Each number is 128 + 24 x the weight over its row's rms, rounded and kept within 0 to 255. Layers, rows and columns count from 0. Numbers have three digits each. The size before them is the row's rms in percent of the matrix's.

# q: layer 8 attention query, 128x128, rms 0.192, rows 116-127, columns 0-127
# k: layer 8 attention key, 128x128, rms 0.207, rows 116-127, columns 0-127
# v: layer 8 attention value, 128x128, rms 0.22, rows 96-127, columns 0-127
# o: layer 8 attention output (transposed), 128x128, rms 0.191, rows 96-127, columns 0-127
# gate: layer 8 MLP gate, 320x128, rms 0.223, rows 0-5, columns 0-127
# up: layer 8 MLP up, 320x128, rms 0.235, rows 0-5, columns 0-127
# down: layer 8 MLP down (transposed), 320x128, rms 0.208, rows 0-4, columns 0-127
q116 095:136103143116116113130113112108151110138160150148154124145130116142129124122136101140103117147099115133114081084123104132124144125083113086130086118123069138102102104112208088106133119151110099141145173122154110128137088099139100152144134116138104139095145101135117095110092165128110076132167138190102164123119133106114153142092124120089124129127098111111126137150112114165092158157118
k116 089:152136181147166093113141160091075150172061135096153146130092138112127105116143112138142125108177130172132146139112145103103102129124154126123185103084146108141139137154120114126103141122142124113122128123113118140112122139119117106101119134140150139119163147057118148123140137127115178134147123098082147138123152186144143162116143105143124136070118135189116117133122134141145132134129
q117 089:140092125163137117144138120130100080168138157097091157106159176118114153116121110152117142103134162113094096090121159104103092141134127156123157146143156122114065144138090146111130167127111123130142129149161119185092111126147193149120136130117125133149131123086099170125101159135117116114116138090143141142126137141123107113128151105156144098153124115132107107141072113128154127167172
k117 095:172106089146125114174208149083167126095125114132122136135169122149112109100102085144099154134141107107139162157158132090148121129125104115152081114113145143131145144126191093116158100118135154143118142118128174143118126126142122099116112137176137126157142137143091101124109090152115098142127131159106107080111128134151112147116135156106126145141138103115155122171120159117127117087148
q118 092:132142178086185086128153159169166137153160097136112133086097126148108127144131181132095161124142132124144146090137142143118107144104067150126125144117172127111148151134155139164183146132139126142140088105109140120141144101092161096109161145118147097131132154108119147151124107112127143157103180102115134106158152108114096107134123114125123114102115180137127113141161114148128129125162
k118 101:109105086101108098121107136138132145124137128129125149118123168155085084154147119106113096125097098116107102116110161115125114133148123169156141148104107132097133143163147131114156105100156128155183109120155107143094114118128144130141161100158147108110105113110118101158113063154136143106127072142121119148154149130132155133114138110049146155120184152109153152167144129097112135099112
q119 099:103205102109118122114124148110156057135113101135132133146102163122098133149080129145138124122142089147156130152138126211126121150100161099125104130102066135145153098107144104097141098136113099129085147188102125104169153147137130121107116125123115149118114126136128128160136155175121143132110112162127146105140161126141121134168107129111143141114121100130124159119124118126096115110113
k119 106:114137111118137125169150142114131121136134165142115151084136124090122153191132127155120158097146173111119130150096142121163103128163128112130123159142127131119152123110112158100114132158155106165121100131132116135138152140109103087163116171147114124157054150111106121148142142130118146182157091098112117184137165143100135130160120124135127167093126130136088125095105118136130113138198
q120 102:091152124128157100134129152162132111156139150128104171110169109148123142126114177106093141154091172141100136154154118107147106081145115120148124131098162146136099126115127079145102134104139123118129162120136139145130100109099134088115174144126123098134178109123123141133145119135108116126165166136126139130114134144117098126132123153118162132119126105157076089221098114134116077145151
k120 111:113163122143139079162182162140137127125172109120131119099110147123145143165103111145130139130127120133105143102132120139153111178147089091141102180158124131113129134181104095100133135089127118144141161132152120129127145102115120132189142142121105138112114084119140104139158099126122112151146081123100117150156170120092152128094135121125094126095100128127133184109161126116119175141177
q121 096:153149097149173159116129152135124118136158060127126164094115128118135124096125101092124167141098158073097107136126101129146123164168105151118104143140141089144144117137144153158130131126107138130148099131170139119171099101125104115118101094080131121159119150171152108118099152141139118158160153110140131091140118085074132126137098153149132101154158114145111096119116167105151111115146
k121 122:098116091128127135129153127168175148124135155171117170105129130115109140136118133123124116073159134138112138140100198111135097139174120114121140146090106145149129142161101117100185106138148144111126126137107118178193133120083120136130141137142153085138127108097083139160112107144131087163174125123113125127141169108100160105113128118102108111122096115114135118163148115128111104103099
q122 102:148088155142148123101170096129134128120127138120119145079137145161121123110125131104123139166142110117112191115146151147104101143096110136121132171165121143073154150084072130096103103126152146142150125146137121112142151123153129132162152090153142087130106118098123140107161141130072094141143173108129142144095098077117112108105070091133141111141119150125121133093113121121092119145137
k122 100:093122087134116136162161086088122118144149094152116150096180126124116133181136102116141162127101097136125131119120141108121122151148111118144159112103144155145144128180129157129114042148135111126171108123115094123159110140087115121171137125173139145089103133132127122140142105131104096188141120118155123139124142148111169110146129139115107169135095138138130148157156151124136082125103
q123 116:129113130130167123134147137109134115140119173169197125112140166132122148083131078170097105115133091124121152106123112099150105137130098143114164109135121111141110141174123120113143136118146142080137102157133153166120101138097129119096133142119145119133113181083122129124131102107147077138118189147128155094105156163158163122133152134166141144108151126113119157122088176122157155140125
k123 110:153124120098137117119116148141111089069120080114085140124170148115068081137121163122132148140086158146099120120115133163125129120092121169129117133153089105082134151121108147158112113159125140116108169085110196116130117102132133115136123157111117108158114147149135157112127172121164138110136117120115141146126104109124157108125125134129143131132173097085120088141090181135126118156121
q124 115:172094142117087099148142120133145152115135109115099095129133133143125125146097180109113145098117155161115119111156131138127125163130136126165093111065116116164163136112144134113132111141165104133116125131108129144124134161132119105095104133132174125155128115096176139131111111173095130165130133163119127107100109104108165139129112097106150155177142049078114150146132151117166166130135
k124 116:102161096121135140112138103114121096126110156152133094095115181090101133103105153160124140151164098125108148131111138088167125125160119117094147127113142163127079115117163120120112152144120120149160182157164131139150100080112095128151127131136099062085148157129144101144147103129137106074156128142098126139134133142133138113117136151112127120090180132133140101140136130116183160125148
q125 106:169143117111138075087130144111128124136092107166120120139058179151157163128090151102150136086157112136134133114122141160143099185154101135125119181128111130147117126111139131116133132122138149154132137114166119120098155152100141136094113117155112159115108112143160105142128146114134143078106147107144125089150152084108071127122120129102093123173141115104125157117147120122111108086100
k125 108:135135142095121155106111137114139163121113095158154083075154076095133148133083140151179148161126120132154111093118128182147112120142127119140093120126121122146154070123116093087131149169162114127161085136142149134189143138092099114147109130090150131104138138120117110119104135161114134132120145121147128108144141143132143116120101086109149147137129166153084082137131156118118109121163
q126 108:111152134146122108151120159125091139115139067136131120135125174117097143144178119139131108106175107131082137148126126122134174135120167130141130157126127160142170077125123073139142084209128115116141111166142149116118129145090132097114103146107133107139152113127125112114132093118149121106119169099132110082119110148138126128181139139122081156100162148114110111128144139150135163149102
k126 114:122122090103145148133090082111120143139128149136125059137099139129110150125183149138164143143118145131130080078136097108129152100117145141118125137159129119136130105105159115151100097126122076156118150121101162125144137060118125116094149124112179119121117124115129111093125140166179114189148107148154106176116110096150119152119128143150137099146152108147109120098140147123098104141125
q127 114:079132115081153138096144141140101119131132147131096130130104132113125136174128130093093192129136091093135124126134092093151121149139117129150127166153124129172146122134097130104110137151162139123140099131117170144161132174110120136131166098106139152099142117168153145135142144078147128144104144130136134121127096135192087178141157166146126158117163142109157125133099098148108110082117
k127 104:118136125119121078164122094140104180116105153111077111145142120134117176153114109124095146130115095157140118133129151119145126130119116123146117127205155109110128155162117091132145152137144137105167134191144121136133136122092132155114140121184137145141119093088127163140109145093109103121154134160107111139145143162106122161149116138077148142115126089093115099162139122154113104178131
v96 094:104130122153084159116134127121105126130148158130107146069152146127154160096121078124075157104121146154127127119162119097174146180147149104140155095139129123114124153103131103150103119099158090095120156149147100149139159110106151091129142178110100154144133129089150103078126111108136126104123078130140150142127126131124181154129125129110121132147128113126157135137103082142155114179138
o96 094:122118121160139099175158115124138158158106159148123123141149158101113144137151119177159116137129133173127179141111123096142130155156124092139169122120125151118056096141125166107103125125100087120146174121156129181059127125128134100107102121133111115126056109100131100141106124147141110095127094155116124151137112086105146128119154120143125102130097107112110118155131153128123123145135
v97 086:118183152151123133077103098131115075141135138135139130128114138122114110162126139116145126152156128132116108151095098145092120156140162118126103150119133138102117139130132113078105094137181182182164137123139092086141154140120088155124148161129134124093094156142104110118148126133131120149124155105127106144107120107149121116141087088117127137089125069115120092095134091114123072131160
o97 100:134109096128143112160103190095122127150143137125135157113139105145074127162121090133119102140163106144162101127125097173105100103117087181129124109135098104167133124171137121111110148106072080129131111147111130130154080176147124143149120128160117135118158113121138116163145119112132155100120152144130164159134174105171156167124139140121118119130170119128098142120113080116143120133113
v98 092:098085111139126124105123141160141170163137154115124159103101125120126145094163106135132092103164108118131121181185178095131119102118151122137143178121153140114124170141135090085109123120124116145112135122107152124135136104149118125154152117142103106118146187141129119142084133172133152135116116107084115138113113092129150103126137120069156158121118152103157176121160111123152094098154
o98 098:140121062124146089128127133126095130207157086141157117116087121146102128181105146134116125122125090097126156139123114109114092117124137129091113145131113144137110151147119144142135107160182119116113111119132142101114128122064119168109099134093145131089099138128091124110117106090166161162128109139138139133103132101148156151122140162110125127179111121143083110096110132087116146125116
v99 098:164143163118100108079123110092098106108080113132157093113108118108086114127142142165167113152117176108136143122119139148164169088091127143153122143121110147116168111142097118132106122150117125154133085165121097166097096139157106129096147084130142068126133140122116138076122122105126166140129131124131128098126141088145144070137086128119137134159129142119125140160112153142165134105130
o99 103:131143096073131097138114085120131130131145122151111119065172126185130142142173110114134159128154131132134145142141058119098078097115108118125151125166166135146117123118089145144099111148121147118142121148161165132159127134123137129132158107095097117150155133134164156096130172160085123152116107128145119094158121134131108117127082103109112131152121113135085130131121154130122088091163
v100 100:156137134092139130174121157182117110083107141146113146138097135122139184114101131170141122151137097107121139092125145140171159084135140109095148122104132121128167133116130132109070131090141140146139192167110102127098132125110131179106130126126126142140152099169151141143117148149153097128148142155119131145101137105088122141124098133123078112150098138145114089122104129159098095118167
o100 105:101177150145113136151169124163133092198142127157125165163155155133103104097128119092128109122146127152099162125128105147083100119139158105103108132117126148191106116121145111084121146112111137131135153084121127066116160118102111126158118128083095127109100149147133143152124153107125108093108143147166142125148128151153144106150122142132150124148154122172119123167148147079151118132132
v101 089:137082098139120117122151126121122119157132137108128132126103144132120161176154116136132079120171113136166145115117174146149144115137084107164143134133135128126141154089154168084130146133132114093159145108116134139124120102138131126107108144127123131123161141109109105163136153123128153153101091153159100120181141118111076123087094112124130147102110131121155208156151111157083157185120
o101 093:142115128102166159105122143104118122118158090139183082145123101092153165177154095140114131094100130127143160127086125129138128118169130153145188130138102111147142143140117137101159139162133130113150140158099137130094155135162085140115140133113110109135102165135152120133124149125105111133138099159130089144122142136155162160130155138092134092143127115060162110120106175123130122080154
v102 097:131106122122128107108137170098121093132117118101186111120133116147103096117143150119188114149142137102150136109140100134093122142130167154122126127106139127092132160123120160120104159142127179153117088183145125123110103122154154092114156137111105143136125132096128103182150123119074062111111171118141150090103143112163175117155147098098160107114116124099133133122105100127120103126113
o102 095:176107096110154107153115115165151131090104105131146104141170121144108124150139138113114139117150102147163125116151166113136120147141062113139146121120133132118159120115149106141120120151090125140147097100112158158155141103142153135105132117100086175117157107131151113127092136153145113110121181138138109142095139098106127129120129185130179145118123107166101104084084115131197145100124
v103 091:131128121143140148142099094139134112105113137169129129136171115141158123070141154105088129120141123146112123153109124117113141135154134118107106101138128107128140111117183152127160070123130154126081112144129113130113093149123079072168149102120143112116086140106156121107149139084151137123168127127100117111101124078111171156157157073139139108111104106139105146152139140064109124159123
o103 098:115146115128150130121115111174148169153113122110097155103124102107131099114140167100122169139148132112112085121143115126161111140111094138096101109088092110129156087133134128144125159127142121172099127130146134103134146122131131142134154086145126168129087101142118109175116113162137155155141165142083144156178182085114106160136128104151133102120147166147141103128140139149069092104115
v104 091:131110079121106138090127120093141095141146121124100109106146098106164151109116127114134124128134144137180155160104166113112152125114127158147145168140172064127177142082118079117102158123163130154113123086119132158138121145148138143109109107132125124121108122086111154139123130164108108114168191099126159162159118120150138163171143125162130127144100145117136122142135153103168141126160
o104 097:085085125173125135127133133113121143168120111152096125137121089127160120156129161112118105127115126123122150162130116086093145169068102103110166097142134112105157110102123110139109119109133147102137117117139135128135126130119156131151129093090124091123142187109157124151121063116117100116150134215135097142138110147120131144167109130126108134111157106131167131131114163145162090164117
v105 091:120101120166111128153128180135103102143109133099107125164138158163143137151164102108084142162152135131124145112144105116134139144165109052145127114085118119145152178139131106135092125082186132067131147144115136100137149109145142125124151158151149131123146099115093168114093140107118108111146129140146149109152114096155149104137102145121116149116145080102129115088149130101137112118093
o105 093:163145105124106132144109119149111151112103136122138093100092147120100145171118129119154077158116108124109105121143136134119125114163165125135118160181104100154094093067161123100138179126138172167151109116135095177095136113108155147127142135123135127126114141116124104146078126128153093113102078126131148114141148143166094139123095128168168145134159091106126132142090097123126108150137
v106 094:174125120111138113146103136131148129118148093162149119112136127100103098155114121109135106106109146153124124101151086161143122140131104100152117166118147129142150167107079170105089163116129084124145097166143140099178127123123097129122126145171111164176138107130165126087132135151109134108145144121084142113106134109096111141114078131107160076084143123137081118139111130127082126099151
o106 095:124102122144140134131117091108114139116143139139140107102142113163114071103139159155146141088177141125117129101126109115095149148188148139167117084112145121121123132145149167120181141100130066135101098116105142166116148084155100143125124094121082117084144116109136159121162083087130109117094110088123148111119170123122126135151138102138170131119123157160113135147118123129163115144154
v107 092:134113139162142172123125092142089126114138175113122087164076130106147177159146115146108130161119138084112102110126072101155140082176125127135137134112102130090131124120130132151111129102096144129117125196092109143131084160133134158101105095119135117171128108109129127129154169096160111145139091109148105139108114120128106118126078154110085148145136118138118130104133138150159139109123
o107 097:099180123136134114123173150122135131101103131133107109125130167126115104143127083117127110116163166086155161114125083115089110103119114090144138113179092122132130118113145088122105108155145094120144083124150112120150118133149121115094143115113109106136079127178124107129120190118154136142094112099085143119152079164134110140158144125104131124063145147137113147157149103099136125138116
v108 090:120122144141139097103138163129116151088146120124139076138117136113130139117115130098153102162142109129152076096126127158123100137127100101135121113118101112131135151190164132129098164151128131149117108156126126138114104081157111154100125080139064137135129112142129119163164130147156130135123142152089124118110137108174112128110177167158131112131180130132106137143154188122083104081124
o108 090:159130116150107136156124146136130130114093153089160119065138115122106134115112113085136112122129110149119100081114129103101111080164158135157089115118169141157153176127150077107120100137133154131135091159143148121108087109159149137138115143069121144112160132138112170090138131087154130091111114125106093141134146110133136121139150114123117126099119140144173068114113142121129097123171
v109 097:111154101093186113137123110094119064112137141153157108130122161126071110147152131176151118135153161130138101107121100157124115110135146140112125109130136153145105136145110146165130134137161106133121097143097117148119081141164114132156135141130105092116146152119137077158132114134136098090144173096112173114151122095193111147138129141123105113118162109109170155137124139143136084096130
o109 102:119122146125128148122116139118186162132126155130108139072139122145114124134144141147123128124125098170163112140131135157129186159172098146138115190125123107145150128105155115121096065102116099129150105120144111088160140112140155117131102126129121134083077118126127146105143154126149129171129150121143089129123128091185120097139123142125094120111152110122091151103101121080168098101091
v110 103:116103123109164131132124101092152127080142094126118122075152098110149117092130115089101112111112096120076127129145126127121153150130138083109090157109196128167143105139125152111194114149165128122095145136137134129092108123112129123144137155153116104109089111162141108170096138110126133119126133112094155179132100087129138118112163109114136163085169131125117117148126098152137108137120
o110 105:123086137163115126097083089166122071151088136139144132098188108137097129138131162141113106117151112137109117142103135128118124159128119145097126150116153157120124120159087111147149146122102088129135124155163116105164111102121098170149132153125134129146099121131083155145130093107158140155155135081122147164144141107155079141135153124150161146155131139110123092113126171157134080162110
v111 096:162105083124108107121105137170134100140126120124115140126171106114170132098114097126129174098082152129146101118106119114133121078157124109098122119148153167155086119119102106138101128112097158169158118116160126126120114176090124155138152099132102157125120139166123116144151151138150153151123117127111122070170091162118135115088153090126139132138137119138115099140147133089124173086164
o111 096:119156133119119085136084114120135103154101128171143064098113123168157148101121100097137120117130079129087127136145157095112154122128158112072116069126096120104140099094139134099104102110109096101062134135127131112145145131127093151132137129145156150122131098171155116108172110141138119149129146150140146118101149129118126115179121141132107102120093147109167096162130104147117151130139
v112 095:166116150072180078116116180112137109118131171133109102131131121111123127114142069153132150132154119093160143090146143144066119159111150118111153155157115113114156138110128124160112118126149145130131115082127174153137133129103130112117153121141112142093128116105174147147163099157162129134129150129126121093097116133124106072140121101119114148123103142090102095114099146186130108123137
o112 099:103124158142144155117125114120156106165089083149155137126112111136162109114172138088137121119076123157121130127144144184123063067098132119126125115164136122084147150150159179143124133132127098139159113099099169144097112151072114132121111129143141131131135127094126101145139124101132103145143135088103124110122089130141096114082154126129128115142188130118099126125166128114144141156112
v113 100:106165139134135171124138128127135132163158142149104148133099122149129103131150138113103101159124136154116132091128110130158089118117139140140127078138084179117133141106108128090106132097139100081142182164127125128128116143148136174105148142153109180149106124127141143046142105125156123121118119099148127105171092146153095144150157132115120130120122092135180148137104133148113181156153
o113 100:116119130148112144136142116144107147126105124150106136146121146140158104138086112149127104144154135147176151123119086081155118115164121187122168135137121101078069110079146118123133098124096141130122149132105125132087158120127170111143074154150106069147120132100169126131116169129114153098090121097137118090120141167153146129123125137145115120131107131148145092113154164134076144129155
v114 094:084145137148135112127106140093122123126083151118100120147138143154101106105131144092143130146081135112146126131111114127187147113137163074115145143134128190100140157127101107151091144126107130117089151127157110135177143095121120123104110147103135108127153178139149140136170200135075107081130150126171109115156132122115123111136109150126139086137100103151089124142139126121136104099134
o114 103:099125119111162109091150120131117192171104139131151124118128140147138110105104111159115123107086109145118074126126111114084136157132152098166121166151130132082083150111127115121092130143104126153129142148135098167098098119131132149118116136092111183128132087193128123136168147178128130106155136141150113131152154131126120142117097175094140111147136103141100153130109106111160127104165
v115 087:156131122120084092126122146115135129083096134133155151117174165131150130137114199157147148104106160125099139172129106070103146128157095098149094169167089077103131096131124132162121137068159138150113166123117150126138144108151161163112117172089123129150144131104141114136124138113143131125142155149115128138134126147157140065153138124121151134137136137106129134124131120143144113095101
o115 098:148116111119121107128112140111149126126079107122115118109099142098108089140150113148136135130125153179097081085145115088110153132063139113109143125136138168105135144091133177113155148133132171163151131125130172113167143118141134133137101118134168132090118132159122122163091127127092130127152098130097111172072096132151115095136103131108117147154112144129155135129103115158155079157094
v116 096:167149135127141101137159136109102120126146145084071112136127111145111148117146145079107107132109136153111152091143114135118110093090134110133134141143138114126046137138098194135139127125156172139135123107115091127100115153159110135114135119110110148120148100114126119127139120203158153176132093099150142138151107113142136131110158098108136074116112119145140167157117147130075122122115
o116 099:089110088101108168076114131139132109173135107136174128156136174155145128120143086084131125130158133133142159120106137098121132098156155141133091100109138132111139145111137102176138078153133113133144085131115149115166162128170155152134085110197122160079131159105105108108130096156119114139161100126106140115134146130113154108109127148173118130144149122107162123129161129131124123114120
v117 096:156115141111105131135134097130090086143136180136094113142126091151111134127113145152114137122112132062145125196128148104113134119115121105092089133112125157160129120170111163108154115120091114134134126118137116099120157115128090099114120114179144124093092153163116079141133129117144134142152126145156083160141107122146110104071131124132100098143096112142087108113101099093103134121085
o117 100:109126144150175080057123115125135140146127103128193139133134139141129100120129114119123132137124162136131154161132156146080124105139119154132125149134125115150154082140124084127107162128103144148095100113137088101103115144138094154157128134149111165142143132143144154134098109102138150169117132149091150111136129048163125115101087135098123142158092130145169166136122151117091125146149
v118 085:100123111174056156164110151097131128110176146106116114153118126140139173128164130133093097116155134107117089134082115097135112130141122143083144149169148060098112120120110115101101129122133132074128132103153100159136111135111119176152146140165135100127115129138139161164124086129122150122108092103147115132102118117126095122117160089167112104134124119123111078133131149141133114123130
o118 100:098135127156094176161131149094114152108086130159154157111146132131156114119084116101087076178102145096159154175108107106115126118145103080104148151135121127181127146133140094141074139101137118151129152127116168118123115113145084112141129137149109115117114105138167110112111054147091152135156142140112119140125118152151119108104147160145142148100134109122137149142104125134111137105116
v119 088:090154119133099148174110117117125176161129099101118071141117104138095127071128143160110169134084098149119179130139126147155118139122152127156103143137144109135178166108151103126147125099122129151165150139115117143136163120118140121142130137144118143140143118161114125146125117171135122078150131128108071125143123176080090113168145151137155152109141099123149094168106123121098117105109
o119 094:118132151143110102119132094142148133121115154110106113171113138110113172109081104120160107121117094096105064170126122132109130102140157116112154103170114143148158190138153088125126093160146126112151133108108112148122156106122111143175096144140119125155122116068125145103087135130137092103153167130130139119133138110151169159170119096119142161136130171163123155095120155114132117142149
v120 089:127162145136150120127148123143120121116118125148142154130140115131163157074152138126133132152116112159128139158129105132155123183136113125168145107168143146108096162105153134163210151106148138111169137096136111154098150115129117112138189156149163102129146158094176120107123101145081152099142094104129141102134095111119142145141154119160134138121151079136121108142104110118142168171140
o120 089:122055075133103138132099107135112154138108169147159131135127132126128130087148086136135136148100157125146117144116123154148168164129141128079160145138057054110154144118110149126146086129097113172162136100122141124096108093126141127099123138134163133118134087117088119134097132160157141113123107111101093122159166119104130129154147135159108135135116153096100133139145136142118131124108
v121 099:122126125113119112126111128136137121193158061126162125131159119154090100161147153133145117111116087114133119120125129138150129089083109111125121148140120135121105158123093140132109126128162133133124128146105119141135145104123136070151127129149150114091129165067140135126122115154087148067148122092103135129166125166143170103113118138105072089127097123136104160136100125122154080102089
o121 099:136122117118132167145179142109172154149162109137103125116151160112137111141148159121095146126137122123109154143118177119085121148150134186155118181111128127133142157144115132143116137117118101161107146096154121193141126159118147129100138123135115151129126113090097131141101121145134088155175143116107141086121151100124141148136078140096070136129087124133126102075076142126131161111132
v122 095:143143156099116100118099104131149158106186116123123150160132116111151119108127112125171135116109207152144159104086129173160124109118088190124084096141133151129131165113109154113114141144096125136143172092127122111178119127099107157088093104138090140092126116145152106122132120142148133152137123114121163089128129118111120141119116134154126105138085145150103131133137080139109126092129
o122 098:135089097152131153123126117149122126136115119189158087131090144108127097094129146089128117092105147100121114136083109135088134125109148189128152101121126148124132137100130134132135137134106090123059183135089135148149142122157159103119128123126093158134136122122144202088172122154127162121079135136149119154141111114111154093088145142109140124124139120139113131144167147113097123118125
v123 103:135112099132128125194088114150123156143152090081117122113104149123147129123119081136123069113146139078140145108130147115137131124144122152101148108109137091156112119100160106078141144139183101108098136130129122103121116095128120112165091132103163098095130136110107152109136127124149105159121110188137140151159099146113143100134134140116130092102121153118147117138149130089164137194146
o123 099:122143122139088128111118124133106110129109132106096089145110173131152138120098145106148144087145094116167103144127145100100129145140138170131141154124160073146092134141136104122130223100153157111140154123102126155167140175140117116127120131122143074126104159154118117124094118171093143126087177123138125095149100101136151144115154123174140097108123130104153138143129135152133139101133
v124 094:142091150100163119131144130095126132141143141143124145135136160119121145122147086106090108082121109113161137155123149153136122151132132119097094151142181132106180129123130154140111126141136189138117097126141131124089128120176141124148136147132145118088110136148122133118105108116128092192126179118089107107068097107148128178132138130112118112115153137170160110138121162144196097126124
o124 095:138100110079100159127125126144107088163125125179139159123125091077142141137149167172135167102137092121171141143137125102114120139133092087099103177187118131137109092133132118119112105117156158128109105142143125114123174155107139131110117148153133161110189134118089132161159109110109120116128130111111149153130145109138100120126143169113159138103145190117121132169135121130116126150117
v125 102:123123167113140110115108107154114106080127128143118118137127104140129119154143132097162126136102131142084107096140133138104142138113119131117102129158144108133172104162137148106119126145150138128127134118122174170127129125094124152140050139122109152136099122179139108130127168155159117068112137109106129119115152156107141094086124156168073069093160136133105094150084108133138137084141
o125 104:129154161121151109105094137153171085122120130109154182124151108145124106118101151115131144149091166100131111150133132147055139158142140185127124149129201167144093153137129130099126126114107124154101135094137156147118128168152123121140113106109058119155107137104110105141155120156157131104145105122143123138134121180143134112166126125146107125101091140139120112128157123133153105126092
v126 086:115140111136146100134139132129113137122096094167144171116128149101098099076130152100115103133069125100137140109101107126132166114131112171116124154155109105139106151123108170121126172171122073155134109119135091120110130090162134086150124120157125135122134169113160147147148107088112120127102186124139168088103113123102123138107169129135107161103139139172125132134123109143172086129126
o126 089:102138115177168139150175145127145152114126161155120121127146146142114118130189163103116169075135103127145093124109121139140145134132138136119111113109156153119137118145117127165124127108126121123143129146123070158094126131143124101110126185157087139119173155106096127169116116130100164138162155107132062108137156127111106067155151125088161109168112121132129108154102113149127141125121
v127 089:128150136098095159094111087087165124092114137130126124133155120155170110100154137136121130146121109129114121133159134112139144128118130128113150176139137134147112164136129114109134110142078134101142152156148170097111079117138125096158162132117168129084123119125148122123141178124110118163100150164148151119085150134092112117114071093106098127141108140161120144175079077088096116123126
o127 098:173139159149154136109112108079128080167144113148115080127136111122129148115114117148137111117090169087134124116151136106139090143151120130136103153121083131102139146125122140123109160113159120135154133093132061107132121125167097081129140146096086126125162134123117103122144145151083156154164139109150146148134179105112155113106101093172110104123111138172098113097136161126117131105108
gate0 110:158139134170075122093146108131130144100167087129166152158141121144166122121129136123116181131171132138122108091087137119136146128090191156109087110155106108119109145112148129146124142128105106108151139136103152150112152136133111150107099130125130128160139071097122104162159122130122109111129121147121103157152135136093112122102060128097118113138141175092168127095137110157148096144126
up0 098:208096112148122123130157151103148128125120133132124151157128172145125111149076145110163117114132119135103123092127103170107124162138159125092160138148094128149128109119107167112145143134147105119117149129119156110116145090103111142154139125132142114177114114104130086115154154165138139119147092156138125126119176131103120113140082133169098156148124167108139071120149131159128116057123
down0 097:081108143129141127191095124107142121137119146140113116127101132177136111147110107150130139146114177162131149133174140136089135114138119111121094120137120137087131124143141082110108163115113128109138132142127127107095099146123069139129115180109157144087136150135164099139124092125127166165129086088137105152142102071092157086137098109142157168070123116125124140123128122101153121133122
gate1 099:112122138124161106157077136139117112096131090116147143148142142168125135116148113133151164122084148161147156106110128165146108086140149162092124142105150100076065113137120142091123147175106138146113140134162139109128129116132116168135131134148091134137142099144109163175161155163108162145137114112098119085137138117163160084108129091101100118106142126085160133135141144118102108154139
up1 102:075164141144127145113166096149098131096158152157098160111134152116137152124139123136100090069147124127083164133122126149115124140108133118167102141105095150109140135085142152108152158115153145093097147109107132120135126076133120166164131115107099117137102140127149155145145100125175143132093178125115137093165124153103118136167143118123123136132139129181154109154119140098121102101180
down1 098:137099096154152138143141091110095126151103112140104164125118131117156134131135114112108148111189133125098114118108149120141179109139136153160141096134128152161124129176130130150143174124153139107106171187136106087130150117082121105109122138137130104117133135117084151125169109170154149111142140136145137163112174103108162147135124156147102120172087138152109137114103105088070136127153
gate2 120:137090135120110104081119115139166130114093156127110164097176108145126100110069129155123151103134184128126151091155156121150108126093117146109145119091124121166113115122127139152192178146132147165123122135140082128146096121121153142124167098149153084106132133128144124113117125139108146096122127119121144131136110132122155118117145134117094136173148162075121088158172170139137123151148
up2 113:120133075126127154118119149110137095101121126149167098118142104139108117137129128168144142105130107158139105134080139103148106115109134142121072118111120136088133102115114159123115131126113135115145123137185132144179114174138111113098134098123139131099117160102152114140147160160120138110092146156123143172064099108126176127135067148093113167162176145139157105114119124150091107149131
down2 106:129071097146106151108116112132127160128099159099130147088109124128144140147094144163110200120130098152127141099123134147112159098068105099124164136162133116134153104111143103160152129136131137132119122117101070133135113078101160129173154137131162113163160146134128153152142112124147099131096093132160145143146146118119097173138149098135089138134137107091149116144168143153108149127139
gate3 108:144163063166106127113106138088104131123146135096141155135160151097106145152149141126149156084149106144144093133134185101128159174138107128153105160098144132127131064130118093103176126129096137132117100159106117154157158128127124114071163158126098127128108171113135118147117131128120117124102142132154140095117155125164130099143170154144152106136124106091127126100109145129097139095139
up3 113:116126177111146137149136097120127138143079073121131137115120138140129117090130128149091144096110132095138121129141118106128129096135107151142089116113130127110118125153075146179123177106155106127079126102142139140105117140100143118156107103133157124146141103141129159131177104123148110104151099093112174181141109110078121149155131108097075104148146110140092133144145112115163112189133
down3 098:129162146134172078150128115146150125117134150146129165123142111109153147121123116109147135151074123134121109113139137169132138131118097105130140103081105174102140116177114142115062100095156153118089140116134111143118124133159141112137108041122109106165122130145143077147114174117133145161112140145151179105158113119131113094104078119117117101156114127148098133137134117128151122120145
gate4 105:120127146141140165086143141097103162099184106119148103124104175159127141104197124108115089123121192140125138146126111177156112097152107128147118146120125082158125054118137142148160174147121108140107125118135138134145127139098137133111124108159142135121124131130099136128143132167126159114127116110118120113150132100154150116089134113097128090148163148127093107088132124151136145119186
up4 100:137115145139127122093139151142124124131153122136145148120131097124126088118103083156143140128149123122174135181146141156133089150148083084134160104150109111134091132140124137105147088160128109112119184134140146106131082115060129163096169157093122116170155182119127127154126122129117121162137134118127138099138123135161136105129076150136135100126128127133158149172078132153152110152091
down4 100:112183143119117125126105167141175148117103127144150127106148174163121123130194159130102115143127157136085122118142121132137117122100120152133155093127150144121093141125142139131108130098156118132096145126140142154158176149161099131102148103129134119157173144117130144089102194145118128092117109117121155127130126114092149139106090129160136125156127124150183132133042109150142136149141
gate5 097:133123106161139078108180121145111104146131128129121149105117116127154147148090123110137148131149137057108136150111125128087138144107129114142175096109113115142180143122105155134134140212082082101133142133159136189139187143161138125134126137127133096106083114125109154130158157133117146140100125142148127131100113139157115110154127151158118154130121136158112100117151083139116115124134
up5 093:114138126070098107150129125142122128104140132165133123128143096123142134109155116125113137122146137147107117108109117148109142156089171115133132063104161073107130094076140118088104109073141132140093148127106127102158137083100149078111142140128146142175178143126136126090117101151146104102124122161120126084101124132155147112130116117121145090094131137109176117138132149134105084089134